Weights of a small GPT-style language model, trained from scratch on English Wikipedia.
Training: 129M tokens, 8115 steps.
Each number is 50 + 15 x the weight over its row's rms, rounded and kept within 0 to 99. Layers, rows and columns count from 0. The size before them is the row's rms in percent of the matrix's.

# layer 4 MLP down (transposed), 768x192, rms 0.0585, rows 181-287, columns 0-31
105:66 49 55 55 57 61 35 55 27 28 88 40 65 51 40 49 51 54 71 67 46 68 57 27 25 59 43 38 83 29 80 26
109:27 32 62 68 42 49 71 34 48 50 48 56 60 38 58 86 39 30 56 73 46 65 42 55 29 68 45 20 41 52 21 49
100:70 35 21 56 71 29 54 31 71 39 82 70 53 71 29 73 52 77 41 21 55 46 46 28 54 62 38 46 54 40 64 60
110:37 39 47 37 73 70 75 70 19 53 40 48 27 47 35 40 35 37 38 63 44 50 22 52 35 71 39 89 42 68 63 34
092:35 37 50 66 67 40 67 83 66 07 59 36 39 79 40 67 45 27 35 71 51 66 65 59 41 14 38 60 48 47 55 50
102:49 61 37 54 34 55 54 57 30 68 66 65 36 38 44 24 43 65 46 78 34 49 41 55 40 60 57 45 64 53 51 58
100:20 43 62 40 49 47 23 35 57 26 47 99 58 64 39 45 30 54 51 55 15 80 51 40 61 61 67 58 64 55 29 66
103:80 39 54 51 35 68 27 37 45 82 63 22 40 46 43 65 66 51 48 23 40 55 51 17 69 34 57 48 79 57 55 52
097:63 54 20 42 44 50 60 41 25 52 52 51 21 55 59 72 51 80 37 51 49 51 75 66 32 68 51 36 21 57 72 62
103:57 37 42 66 79 64 43 58 58 63 26 55 21 24 40 55 50 59 68 52 82 34 57 57 74 59 43 71 44 56 41 52
093:45 27 44 83 59 63 57 35 49 45 41 63 55 39 44 37 47 56 58 44 67 41 49 62 42 66 47 51 44 76 38 24
094:80 56 49 29 38 60 51 64 35 60 58 35 20 78 41 33 45 40 49 47 69 37 61 47 60 46 39 59 58 19 64 80
093:43 45 61 67 45 34 46 44 50 65 55 77 41 55 78 69 72 64 72 30 53 53 72 40 46 55 42 52 61 72 42 42
097:46 52 52 60 71 46 75 45 45 56 59 48 43 31 75 66 54 62 76 31 31 45 58 61 32 51 41 48 53 65 52 46
099:62 59 53 57 53 60 48 76 63 55 29 34 78 99 57 69 64 54 35 76 37 25 41 47 55 28 43 44 52 51 79 55
094:33 61 53 61 29 61 42 74 62 44 41 59 30 40 46 58 62 32 49 43 34 42 57 37 54 57 49 63 59 56 60 55
119:51 42 74 64 50 49 47 73 72 77 45 49 63 46 55 39 30 41 74 67 37 57 46 61 75 48 51 62 67 46 20 45
095:67 65 61 26 38 66 46 47 69 47 60 52 61 79 59 13 49 50 32 51 42 41 53 35 59 36 36 38 52 30 56 56
101:30 63 63 75 56 42 50 57 45 36 36 68 19 23 17 55 18 47 60 22 76 33 20 58 31 52 58 51 43 53 67 82
105:42 27 28 41 51 44 52 58 47 48 78 43 25 45 53 58 40 87 37 58 48 48 30 19 50 31 42 28 24 60 40 96
104:51 44 47 45 39 46 74 47 54 51 33 51 57 57 44 43 20 51 47 48 45 76 99 49 52 49 44 19 29 48 55 65
112:32 29 30 53 65 32 62 49 42 69 38 29 69 64 64 28 42 60 29 66 40 72 30 58 63 49 47 53 62 57 66 48
094:35 31 48 37 70 22 65 78 41 46 70 52 76 56 57 56 81 62 83 62 43 51 53 54 66 41 46 49 34 13 60 49
096:76 67 56 16 66 34 28 45 20 55 47 54 27 45 62 63 15 44 57 49 40 49 46 63 53 50 44 45 44 43 36 51
102:41 61 54 44 33 21 34 61 54 59 44 74 53 47 72 54 34 41 88 27 21 43 62 42 49 46 52 54 54 35 76 74
100:55 61 61 77 42 37 56 70 40 63 76 45 61 37 52 53 39 36 22 48 55 97 73 53 23 51 37 34 51 44 28 45
097:65 68 56 67 60 31 38 52 63 64 63 49 27 62 37 35 48 51 70 67 50 68 32 41 00 47 61 43 56 63 60 68
105:61 47 46 12 38 44 45 06 50 44 42 56 64 54 57 31 58 34 74 33 59 63 68 25 37 60 83 26 56 55 22 53
106:52 39 35 55 49 50 52 42 39 78 49 21 57 43 63 47 30 46 57 67 31 46 43 58 63 55 76 70 08 29 67 24
094:16 50 42 55 48 34 73 29 50 28 60 49 52 32 46 73 69 62 40 40 39 43 62 80 52 51 46 49 84 53 40 52
103:64 56 71 35 45 71 55 50 41 39 66 45 53 38 30 40 44 63 37 49 51 39 24 46 39 59 42 38 28 41 57 61
102:53 54 60 44 49 37 42 51 59 53 72 69 66 28 75 42 63 49 66 50 71 53 39 69 45 41 38 34 65 22 40 42
096:67 76 31 52 12 63 64 57 50 40 39 53 45 26 51 56 52 39 02 26 48 66 52 46 46 54 52 64 52 64 59 73
097:59 37 61 37 70 34 41 31 34 11 37 53 61 40 67 76 49 50 31 55 37 38 54 67 41 54 42 46 38 69 39 60
097:62 55 50 43 49 47 38 30 78 54 35 50 39 64 45 43 79 70 18 57 52 29 41 64 41 44 65 26 60 63 25 35
103:75 50 43 40 80 55 37 58 60 62 36 50 52 47 60 56 61 53 48 72 53 66 60 22 54 34 38 50 37 32 26 50
099:59 27 16 44 57 61 41 49 60 43 55 45 48 37 57 39 42 57 50 62 39 57 52 63 27 12 48 49 59 26 70 58
110:65 47 60 55 10 28 52 35 54 50 48 49 66 49 57 48 47 58 51 62 57 05 41 82 62 46 30 37 59 56 50 45
100:71 63 39 29 30 42 61 38 43 41 78 39 64 62 33 66 61 44 63 43 36 46 49 77 34 53 45 60 58 64 38 44
091:57 56 58 40 24 46 66 28 62 72 60 57 53 57 26 30 53 39 92 48 53 38 40 58 56 49 59 48 57 31 60 63
099:35 51 62 52 62 71 34 48 39 53 46 43 32 41 41 54 48 56 49 41 58 63 37 57 64 68 53 73 40 54 65 32
080:39 39 46 51 49 31 54 60 66 64 38 46 57 31 45 50 38 38 22 27 84 56 41 53 50 50 41 52 34 55 58 33
101:50 40 62 39 49 40 33 58 62 45 80 58 59 64 52 48 50 43 57 28 49 39 56 17 32 46 55 47 55 32 52 70
098:64 37 66 26 60 70 53 47 63 29 66 39 47 69 47 31 43 49 42 52 47 68 26 61 50 35 25 37 57 90 42 38
106:52 71 49 66 50 08 51 26 54 23 71 42 72 76 40 69 41 56 63 52 60 62 18 84 57 56 59 21 48 46 58 49
106:36 52 42 71 35 81 38 43 47 59 83 25 39 42 61 45 57 71 38 30 55 41 43 49 31 46 62 64 72 65 53 67
107:19 60 26 48 62 55 79 41 43 62 27 35 55 71 43 34 66 30 37 40 32 63 49 46 60 32 39 40 54 49 27 65
096:49 35 81 65 50 48 57 65 52 23 57 49 33 33 42 54 68 27 68 61 32 51 54 23 50 60 42 61 39 72 70 32
102:37 61 44 46 45 39 28 59 56 53 46 17 35 57 56 75 52 29 88 64 44 44 79 61 50 59 33 54 56 61 20 35
094:46 74 71 55 42 52 58 54 63 22 51 44 42 64 21 63 39 37 46 58 61 65 34 76 60 45 52 45 71 55 51 56
099:56 69 37 72 88 43 46 55 49 61 22 76 60 81 41 39 36 29 65 34 77 69 39 16 61 65 64 63 45 35 46 49
100:46 48 44 53 54 09 85 41 39 85 34 37 58 58 39 35 59 38 58 70 45 51 30 60 56 37 49 46 35 56 56 57
090:46 59 45 48 53 57 40 51 21 36 48 59 46 52 34 39 10 35 34 61 42 26 46 53 47 46 47 48 47 50 42 42
112:47 46 66 44 36 60 43 44 43 60 46 60 41 46 42 46 29 58 60 66 75 72 58 13 53 63 53 70 44 71 57 47
094:62 56 65 42 42 44 36 46 70 45 49 46 35 61 31 53 45 67 66 26 45 51 46 60 60 35 81 20 61 81 78 63
096:70 35 29 62 47 60 42 18 46 36 29 60 45 63 65 60 32 36 43 40 42 46 77 61 54 78 76 64 46 52 38 67
102:30 35 49 71 49 52 45 35 21 58 39 60 57 58 34 74 58 44 52 56 15 96 49 42 17 39 68 42 15 67 46 37
100:25 60 64 67 33 67 36 57 43 41 47 63 33 22 71 50 25 43 48 42 49 40 54 34 51 61 21 43 66 52 53 48
091:55 84 62 27 24 57 65 41 58 45 44 49 30 59 49 35 34 67 64 19 45 65 44 65 20 49 68 51 54 82 74 53
100:64 19 27 47 40 83 42 64 49 76 64 63 34 56 61 36 45 25 50 36 33 39 56 64 49 35 60 59 51 73 38 43
088:47 37 51 68 52 11 64 31 57 52 40 57 50 36 29 56 50 46 46 60 69 47 57 63 44 66 50 39 46 79 52 52
096:53 47 47 59 50 27 57 29 58 67 38 43 43 73 61 32 80 56 18 46 53 51 43 47 54 45 54 48 40 70 25 18
101:33 45 32 40 59 16 39 53 68 34 62 50 31 78 61 38 44 51 57 78 46 56 43 31 75 48 64 55 36 25 80 47
106:82 58 39 49 68 54 79 60 54 58 42 46 44 63 31 44 73 78 42 62 20 50 47 38 14 51 53 71 54 45 57 52
093:45 55 49 55 37 58 65 47 56 45 28 43 45 52 44 58 38 64 71 61 58 27 43 60 87 67 59 25 47 44 48 24
100:74 23 39 39 64 41 39 19 37 63 55 67 25 58 63 49 46 54 62 17 53 62 21 84 54 39 78 39 54 35 60 40
110:32 24 68 65 66 40 62 34 42 58 51 37 21 40 45 18 87 50 45 42 57 45 43 56 51 59 63 67 93 74 44 41
102:61 49 72 34 24 38 71 57 28 68 42 34 54 73 40 44 53 75 31 38 47 66 40 33 32 72 40 59 76 42 43 68
096:76 64 50 35 52 26 49 27 58 28 44 31 58 60 64 47 44 58 84 42 68 39 34 60 65 62 33 39 52 53 43 48
119:69 67 47 73 65 50 68 42 48 64 44 68 61 25 47 43 42 58 46 49 49 76 47 47 39 46 49 41 44 41 45 58
097:39 44 56 51 26 57 36 62 46 56 46 39 70 46 40 39 47 48 58 41 80 44 39 52 33 36 32 51 54 59 39 45
099:56 55 73 43 68 64 78 65 21 72 32 65 45 53 35 60 29 62 51 71 64 57 41 78 66 18 43 60 50 53 30 82
093:63 62 73 34 53 72 53 74 48 42 56 70 57 49 64 42 52 26 55 09 34 50 57 30 62 32 54 52 43 37 29 34
093:18 22 56 38 45 45 55 55 56 36 44 46 46 59 63 58 59 46 49 63 64 48 56 61 85 58 46 39 69 49 65 49
085:59 74 61 50 69 71 29 54 62 62 57 64 38 35 46 44 78 52 52 47 37 58 51 69 45 67 45 60 23 31 68 60
106:52 58 56 44 53 69 64 55 63 47 41 50 63 47 39 44 15 37 53 54 31 79 36 50 77 61 73 45 31 58 51 43
101:55 71 26 44 48 69 60 48 38 56 36 45 25 41 64 60 50 42 81 60 38 53 72 63 48 62 38 33 45 40 36 50
097:76 56 59 47 59 21 30 37 48 65 41 51 61 46 67 45 53 64 61 35 36 59 59 57 50 37 29 65 93 12 36 41
106:45 45 60 54 34 24 24 54 51 71 57 48 51 36 56 52 41 70 55 40 42 47 60 26 46 54 27 60 42 35 36 24
102:31 08 63 41 63 32 58 43 40 62 71 40 71 39 40 45 51 25 21 52 37 25 39 56 48 28 60 48 42 54 53 80
092:69 42 73 44 40 73 39 65 27 56 43 76 20 32 58 72 59 53 45 55 31 32 82 53 56 56 45 79 29 58 38 57
098:50 34 69 33 41 51 39 61 55 49 59 36 54 45 40 43 53 40 44 45 68 60 46 53 69 45 35 66 48 51 65 45
108:71 61 60 32 49 48 55 57 34 53 60 44 52 46 63 57 61 38 17 62 39 66 58 49 59 49 31 51 37 55 54 73
108:64 55 65 69 37 71 58 58 23 34 75 34 26 63 37 61 54 41 23 38 54 63 65 64 57 43 90 84 55 61 63 62
105:56 92 22 39 58 50 74 51 51 42 45 31 43 33 42 56 37 64 68 38 30 46 46 54 17 80 53 59 72 81 49 57
092:53 45 61 55 62 84 54 53 59 72 33 32 66 43 33 47 36 67 58 50 49 40 58 35 53 01 29 80 56 58 48 71
099:55 49 38 52 54 65 52 94 40 36 38 80 72 42 39 37 54 27 53 38 66 58 62 50 16 75 52 37 66 56 35 56
100:37 80 55 56 44 50 48 45 49 27 70 62 22 45 46 72 33 38 45 59 59 70 38 39 44 25 76 48 56 63 59 50
102:50 62 46 26 58 50 53 68 55 53 67 36 45 73 37 21 41 42 50 86 39 72 56 39 26 65 91 41 49 43 53 54
092:46 56 63 72 50 43 66 18 50 47 60 63 28 70 55 49 44 61 50 73 34 60 28 59 00 59 61 35 51 54 41 79
098:52 23 59 57 56 82 56 77 67 53 33 33 59 36 54 37 21 34 54 56 36 58 52 10 25 62 51 31 47 32 78 53
105:71 36 23 47 49 40 51 59 48 38 29 26 65 41 49 35 67 56 60 50 63 57 44 75 58 59 56 55 51 47 22 42
099:46 63 35 52 45 99 46 58 72 39 42 84 38 31 54 63 57 65 38 53 75 39 45 61 77 64 65 42 37 19 60 44
117:60 38 74 33 70 35 36 51 73 31 49 44 34 25 58 48 49 48 33 59 61 31 59 35 47 78 38 37 48 48 53 44
099:53 42 65 57 69 39 21 66 57 62 62 50 29 23 57 60 68 59 34 64 66 50 44 51 56 43 51 51 36 23 56 48
105:63 43 47 49 57 58 56 37 74 57 42 24 36 25 57 73 46 48 11 27 29 78 54 61 23 47 40 36 31 48 65 65
104:68 52 54 83 67 68 33 64 59 40 48 39 57 32 50 45 53 81 44 49 37 64 60 40 48 35 36 68 58 42 35 67
116:27 40 44 39 74 29 45 27 53 57 70 38 28 20 41 51 33 55 65 69 24 67 61 35 35 65 50 30 46 53 49 55
111:36 77 55 53 36 70 95 66 53 48 85 47 63 74 49 47 42 48 71 34 54 58 59 20 74 71 44 29 35 62 25 38
109:44 50 60 49 91 36 16 28 51 45 45 50 50 30 41 41 57 44 76 39 71 64 58 63 55 52 64 59 71 54 35 52
106:24 38 43 64 57 42 34 70 39 46 45 65 63 58 61 48 60 50 25 66 32 36 77 62 41 32 40 60 39 74 56 53
100:44 62 30 38 31 69 63 72 75 33 26 18 52 35 40 41 40 56 80 41 45 23 49 62 34 71 62 53 64 63 68 51
099:61 50 48 45 50 49 68 47 68 74 20 56 36 44 53 28 32 62 46 38 50 84 30 39 48 66 58 40 41 56 73 55
107:56 42 59 48 55 23 82 28 62 63 75 42 62 59 35 50 43 31 46 19 47 36 43 38 60 41 64 42 33 39 45 77
095:58 72 39 38 77 62 33 55 37 33 48 38 77 58 48 57 51 47 32 61 51 41 92 32 33 53 30 55 29 52 78 58
105:68 69 54 49 44 41 58 60 44 59 82 36 22 61 43 63 47 48 22 57 43 15 56 42 54 69 53 47 48 57 77 54
104:45 21 55 62 51 54 23 12 41 45 68 59 56 70 68 32 51 58 54 30 68 39 29 52 45 56 73 29 29 44 70 25
# layer 4 MLP up, 768x192, rms 0.136, rows 182-288, columns 0-31
099:44 47 30 73 36 29 56 27 51 38 35 42 60 66 42 49 45 51 22 29 64 41 52 55 50 50 51 71 71 77 66 63
100:61 51 63 79 39 48 53 34 71 70 29 55 40 49 35 47 79 66 49 07 48 39 41 39 60 33 56 32 35 37 47 18
113:35 65 22 30 70 52 48 35 54 65 36 53 40 69 54 76 43 24 25 67 64 40 51 49 49 58 51 65 70 72 32 45
095:38 44 67 51 35 50 47 56 71 75 60 58 38 41 78 62 63 68 71 44 28 42 50 59 49 52 28 28 54 52 41 49
103:42 40 65 46 54 69 44 57 47 51 23 75 57 37 57 40 40 22 55 72 38 57 55 44 47 74 54 64 34 44 44 32
104:27 50 55 31 57 43 40 18 48 50 44 63 72 58 51 74 57 48 49 39 43 36 23 41 62 40 40 43 52 53 28 34
107:45 66 47 19 43 19 32 56 45 71 41 57 41 47 61 85 56 67 12 54 57 71 57 90 77 72 26 76 57 74 45 46
100:66 35 46 71 37 46 34 53 38 59 51 45 51 34 52 70 40 53 61 73 66 48 23 57 39 71 67 59 31 52 31 26
096:35 34 45 48 66 31 52 55 50 48 63 38 62 48 67 34 33 41 35 73 50 68 42 69 67 71 42 28 44 27 65 54
096:31 60 37 33 56 22 62 56 64 54 41 62 53 34 40 35 55 47 75 47 45 44 34 61 57 59 50 24 54 49 00 64
098:44 42 52 56 44 42 62 64 39 40 39 46 59 47 55 67 41 48 68 05 78 53 46 67 70 33 31 56 65 54 42 25
100:68 30 34 54 72 50 53 46 55 72 37 34 64 62 50 36 39 83 39 43 69 75 29 62 63 52 47 40 42 47 16 19
099:44 57 65 54 38 25 42 22 54 41 46 76 49 58 49 35 56 53 50 48 45 34 45 56 37 67 87 27 50 36 76 59
096:39 71 40 73 34 30 65 47 52 49 62 49 27 51 38 55 59 50 32 40 80 36 39 62 60 45 54 68 42 62 44 63
098:77 66 41 83 43 51 69 37 31 43 29 50 34 48 88 59 43 69 38 63 57 41 51 39 60 55 41 65 78 69 83 48
114:65 28 26 12 62 86 57 39 80 56 67 30 70 50 61 55 55 27 64 53 32 77 59 52 49 57 32 65 55 46 31 72
097:65 46 39 40 39 43 67 52 54 58 50 40 35 24 68 67 50 23 86 51 61 21 84 42 51 57 34 70 47 69 40 45
099:57 29 83 34 44 56 43 55 57 60 50 52 59 41 56 47 56 76 40 55 50 46 84 61 67 51 45 45 25 48 64 58
097:53 59 79 80 55 39 49 19 61 51 25 09 44 37 30 29 74 63 70 40 55 49 62 42 29 41 63 82 32 39 42 51
097:46 49 64 41 52 57 49 56 30 38 56 36 47 48 22 45 31 64 72 14 66 48 45 51 75 55 62 50 39 45 36 51
115:35 50 33 35 42 63 62 53 46 70 30 50 53 58 67 38 51 39 46 51 20 53 65 36 60 59 46 28 27 42 53 37
105:61 54 28 53 39 35 38 20 63 61 59 50 35 32 70 44 66 73 47 49 56 74 44 54 65 46 27 40 86 65 48 44
106:21 45 42 54 55 35 50 44 12 57 49 43 66 29 54 14 89 70 57 54 26 81 48 60 31 22 47 45 29 66 35 63
103:55 77 58 17 50 47 50 42 42 64 61 53 32 49 56 50 31 45 21 34 73 42 63 51 73 42 53 13 61 47 47 49
097:54 39 52 28 57 66 24 22 65 47 85 91 57 46 50 50 48 31 68 49 47 60 66 58 64 71 52 23 32 34 39 53
104:31 57 37 52 39 46 51 27 52 28 32 36 60 60 19 35 57 99 52 24 57 53 35 31 82 58 51 79 36 62 50 61
095:57 34 41 59 44 51 49 37 46 43 56 37 15 47 53 54 49 48 61 21 18 44 51 41 67 30 64 60 66 59 35 50
107:45 30 44 61 67 36 35 71 63 27 50 57 08 32 58 47 66 46 57 53 45 66 61 70 48 50 42 53 61 25 58 24
096:71 55 65 59 42 67 25 51 42 79 40 66 37 34 40 47 59 59 60 38 33 34 63 45 59 34 49 55 32 62 31 53
107:44 70 39 51 45 18 36 59 27 35 24 49 43 58 59 39 35 39 46 61 61 58 41 69 52 68 57 27 41 68 51 45
094:53 38 62 50 55 35 58 43 61 39 34 26 52 35 27 56 37 42 66 36 49 59 47 47 64 56 56 48 57 71 50 64
091:42 44 67 57 39 24 36 55 56 55 67 75 19 49 40 46 45 73 54 51 47 78 49 68 59 65 58 43 56 61 29 61
095:62 49 62 56 81 20 35 47 55 36 60 52 57 64 60 64 22 65 69 28 34 39 58 55 36 48 61 70 28 55 20 52
097:24 29 52 79 69 75 17 43 45 37 26 60 39 54 43 25 63 48 67 51 50 65 52 36 57 69 56 35 26 14 49 55
104:61 41 67 67 37 48 56 32 39 33 54 52 62 40 35 37 56 71 87 55 50 23 41 75 51 55 52 56 59 42 51 40
099:42 36 46 44 41 33 79 59 55 55 32 78 38 44 42 56 56 54 73 66 14 80 47 23 44 67 46 33 47 49 12 42
102:58 63 42 30 29 45 41 30 26 38 71 24 58 76 61 52 50 64 46 84 84 46 57 59 66 60 75 48 59 41 54 62
094:29 30 61 47 74 35 30 38 41 56 48 82 24 46 60 34 68 83 51 48 49 64 30 60 41 70 36 74 40 34 40 44
107:19 39 33 60 80 26 62 73 34 40 44 55 66 31 41 32 57 74 47 33 59 31 37 60 52 44 37 41 31 59 51 41
096:66 53 41 32 71 83 60 69 56 30 32 50 76 42 08 48 48 40 41 71 24 53 58 56 21 50 43 54 58 55 63 54
089:57 21 30 68 47 80 71 55 49 63 91 32 40 48 53 50 76 43 34 53 47 53 60 54 76 40 56 41 64 36 77 71
097:33 51 66 42 75 64 53 35 49 58 63 55 65 13 60 38 26 76 62 68 57 67 41 65 75 27 42 57 37 39 74 43
095:61 55 05 52 48 41 52 31 42 40 41 41 72 68 47 77 58 50 54 68 46 70 17 57 55 53 47 23 47 69 47 57
108:53 26 57 37 69 66 73 64 52 53 38 32 86 51 56 49 49 69 57 67 43 48 54 47 43 59 30 44 62 54 51 33
102:47 32 35 72 73 62 34 52 60 87 59 41 51 40 44 30 61 52 48 55 09 60 52 43 20 36 37 63 16 33 57 68
104:50 46 48 62 49 69 35 47 48 10 63 53 46 52 56 63 62 51 51 60 42 19 77 73 48 32 61 67 26 66 51 62
096:82 40 54 25 56 66 47 23 39 44 13 44 38 59 61 32 13 51 39 36 51 55 70 59 51 50 52 45 65 61 55 50
100:42 33 56 65 41 77 42 65 54 46 35 71 64 63 29 63 36 62 32 47 48 69 31 38 63 35 60 67 57 45 51 46
096:51 34 52 66 44 32 60 24 48 37 46 59 64 46 51 30 81 51 55 59 49 71 50 41 59 40 58 56 46 42 36 27
098:42 44 62 48 65 68 28 68 46 40 34 65 58 28 46 30 37 72 70 46 46 49 61 44 57 37 53 20 40 34 84 42
099:56 42 37 30 61 41 45 53 57 60 74 79 47 54 53 69 55 17 69 48 59 49 50 54 60 68 50 22 23 70 51 46
094:34 48 45 46 81 08 56 83 52 36 56 57 67 68 59 36 48 39 51 50 68 74 47 72 51 49 54 61 39 58 54 53
110:53 38 29 43 30 55 52 37 57 15 81 39 73 72 43 61 50 53 70 36 50 46 43 26 51 62 35 56 34 89 76 36
107:40 19 59 37 52 35 56 48 37 46 52 70 66 78 42 44 42 30 46 38 62 79 57 40 44 48 59 56 75 50 37 56
099:45 48 58 49 43 56 68 52 48 70 64 51 61 21 65 34 68 56 26 23 65 72 51 75 60 52 61 55 44 70 39 37
099:66 36 25 57 60 60 36 47 40 48 36 36 28 32 37 31 67 64 66 37 45 63 69 38 60 60 47 32 62 41 65 51
099:56 42 30 26 33 58 59 40 51 27 25 67 51 20 62 70 71 54 67 49 36 70 53 34 55 59 48 44 56 49 56 31
090:34 64 44 41 45 26 39 27 44 46 47 68 58 63 36 63 42 67 20 50 77 62 36 43 84 42 28 49 37 69 46 50
108:40 64 41 47 75 42 44 64 51 49 61 45 39 71 72 25 58 61 65 50 68 58 37 57 46 37 43 52 41 49 51 46
092:43 14 61 39 49 77 40 68 58 56 55 61 64 67 52 56 55 56 41 49 41 55 61 51 67 48 36 80 56 27 86 50
098:48 52 44 25 50 80 29 43 50 41 33 30 44 55 43 49 52 49 55 48 27 50 72 40 39 83 64 25 47 49 56 56
094:40 48 48 39 61 58 57 44 88 60 44 34 33 78 55 52 36 47 41 41 39 66 56 57 60 64 39 31 46 92 65 53
104:45 61 50 56 34 15 73 41 26 62 43 55 50 30 51 45 43 62 66 37 71 38 79 29 66 55 46 35 69 70 32 76
100:30 40 28 37 54 31 59 13 57 56 46 49 66 31 57 67 47 56 43 51 22 39 26 53 45 47 49 34 70 44 57 50
097:64 31 57 46 18 52 41 54 35 29 41 62 52 37 49 15 69 64 35 82 31 61 50 52 59 38 36 55 15 71 69 56
108:57 17 71 62 56 60 36 59 27 46 49 48 72 55 70 43 50 40 36 67 66 48 63 48 43 42 44 31 30 32 49 56
100:61 44 32 67 57 62 59 65 57 46 52 75 79 67 34 84 56 59 30 53 64 62 75 59 47 55 56 41 34 57 73 62
091:68 53 61 65 45 58 51 55 48 43 77 43 61 59 45 37 46 62 55 63 41 56 38 66 33 49 42 86 68 70 29 39
114:53 43 61 51 61 42 42 42 47 59 27 68 42 57 38 29 52 64 68 47 59 52 55 67 23 72 44 73 81 50 54 44
100:46 42 51 39 58 33 47 23 43 24 49 60 43 43 49 21 65 62 48 57 39 30 70 41 25 65 37 51 54 39 72 51
096:41 73 32 47 60 82 60 36 64 20 38 37 44 67 49 93 21 59 16 59 60 50 64 47 74 49 71 29 55 50 53 54
099:62 57 42 59 54 47 52 18 63 46 45 51 29 50 67 59 57 69 55 66 69 32 49 55 29 40 31 51 72 55 69 55
094:61 64 41 69 35 31 42 22 59 67 35 45 51 53 67 46 23 72 29 36 59 71 18 54 54 37 37 65 55 55 53 62
093:70 29 80 30 39 48 74 42 32 26 43 17 38 73 64 39 38 80 28 38 65 46 67 53 37 41 53 52 76 45 62 56
103:44 28 65 36 43 53 38 52 37 47 54 51 61 61 65 62 58 56 78 57 18 49 63 29 41 35 48 26 40 34 59 50
101:41 44 45 59 76 52 57 62 49 45 89 66 30 58 49 18 45 38 67 40 33 42 77 45 32 64 66 66 34 08 42 48
102:62 48 48 46 29 12 78 56 60 55 31 44 44 62 47 62 32 46 48 39 58 03 52 43 53 70 69 69 41 52 51 37
108:63 46 49 67 52 42 47 27 66 43 38 50 37 28 56 41 66 66 69 29 64 54 38 66 47 56 59 43 39 33 58 52
099:59 66 33 68 51 53 72 48 46 28 44 27 59 73 30 45 25 42 42 71 67 30 33 49 73 64 48 75 40 58 61 48
101:73 64 61 83 21 40 63 48 39 70 50 35 87 58 25 57 47 44 22 56 34 70 33 63 33 38 47 41 42 54 59 29
101:56 33 45 47 36 50 52 46 46 37 33 44 83 39 54 50 56 44 53 58 53 49 75 35 49 51 64 56 18 51 47 50
100:45 55 58 47 15 70 72 30 46 59 42 41 48 22 63 75 59 07 33 37 47 62 61 46 54 64 60 25 86 58 58 55
108:74 68 30 40 40 52 51 61 41 32 77 66 63 76 63 81 53 24 54 38 65 34 72 44 61 35 61 59 50 42 41 50
101:35 49 65 53 55 64 19 44 40 43 60 39 48 56 23 38 64 52 56 82 57 45 34 32 56 51 28 34 29 23 64 33
095:49 59 42 63 41 52 33 67 57 46 45 50 61 42 52 44 63 64 47 65 32 32 29 62 48 54 73 48 51 58 49 48
089:71 53 42 61 47 57 72 40 50 62 70 53 52 65 99 57 71 29 52 15 55 69 70 67 38 36 62 57 54 50 51 43
098:53 69 21 55 38 59 45 49 33 31 29 43 47 34 68 53 68 48 46 26 24 76 31 88 64 28 57 33 55 73 50 55
095:72 48 71 49 61 46 34 49 28 51 37 55 81 53 54 76 58 50 43 64 38 65 63 55 66 64 80 35 51 82 38 34
095:75 75 50 67 30 59 34 60 54 21 48 40 64 38 19 45 56 41 60 51 51 32 38 31 86 30 46 57 40 52 57 53
103:53 49 54 52 39 56 50 36 52 46 58 42 71 51 54 27 46 42 58 71 60 43 37 35 25 42 37 35 43 27 69 52
104:60 28 40 56 60 51 25 38 45 28 49 61 25 44 19 56 55 67 71 33 51 67 49 47 58 71 45 44 82 50 53 22
101:48 44 64 35 41 52 39 30 62 60 59 70 35 51 77 62 61 64 57 25 51 46 62 88 59 44 59 49 80 57 79 61
121:45 22 69 69 43 35 43 73 47 41 49 51 46 80 65 25 37 30 67 31 73 40 55 40 70 50 34 46 73 55 62 49
095:63 53 57 66 42 51 32 31 66 51 53 51 52 44 52 81 69 39 67 58 38 59 39 64 57 55 68 59 65 64 21 26
105:42 38 50 24 60 67 43 58 65 65 27 23 73 31 47 59 51 65 06 60 43 52 60 70 48 61 44 18 45 58 45 67
104:30 77 58 68 52 31 33 37 23 31 73 34 47 60 22 54 51 55 37 64 46 52 45 53 57 61 70 23 60 42 65 56
116:38 61 53 36 47 43 45 64 62 67 62 19 56 13 40 54 32 43 54 51 27 68 70 57 54 72 54 47 17 47 48 40
108:60 45 58 43 76 48 63 60 24 35 68 37 55 67 44 64 52 66 69 42 36 93 81 44 72 38 75 40 53 63 60 48
103:54 43 58 61 68 44 73 53 48 22 60 49 57 42 59 35 58 34 41 66 34 59 44 33 24 51 44 27 55 53 45 28
099:46 64 51 50 38 64 62 67 24 32 47 57 61 61 57 43 44 62 51 71 52 49 48 67 37 71 52 35 27 46 73 62
103:58 54 64 52 59 52 38 64 36 49 41 76 29 55 38 67 31 49 47 27 71 55 81 69 25 49 79 42 57 67 53 49
097:37 51 62 51 65 45 54 48 55 50 27 45 43 65 37 42 66 43 61 58 57 69 60 66 49 39 54 50 45 37 61 79
102:69 54 43 63 65 41 74 43 67 31 53 46 62 56 37 41 48 26 32 53 50 44 67 74 36 40 48 49 74 26 49 39
094:31 38 53 53 09 34 53 50 30 39 53 41 38 46 46 38 57 29 63 44 46 60 09 55 49 39 70 44 42 40 44 62
104:56 30 39 45 34 68 55 55 62 56 51 44 53 34 39 36 61 59 54 47 31 66 37 32 62 62 65 42 60 42 51 59
106:73 62 48 58 29 58 56 58 38 63 54 48 66 51 47 46 86 65 70 40 69 62 37 60 69 52 68 39 36 52 68 40
109:58 61 31 46 41 34 46 42 66 32 34 62 54 32 55 39 79 43 65 55 59 33 39 34 56 50 50 42 54 56 52 22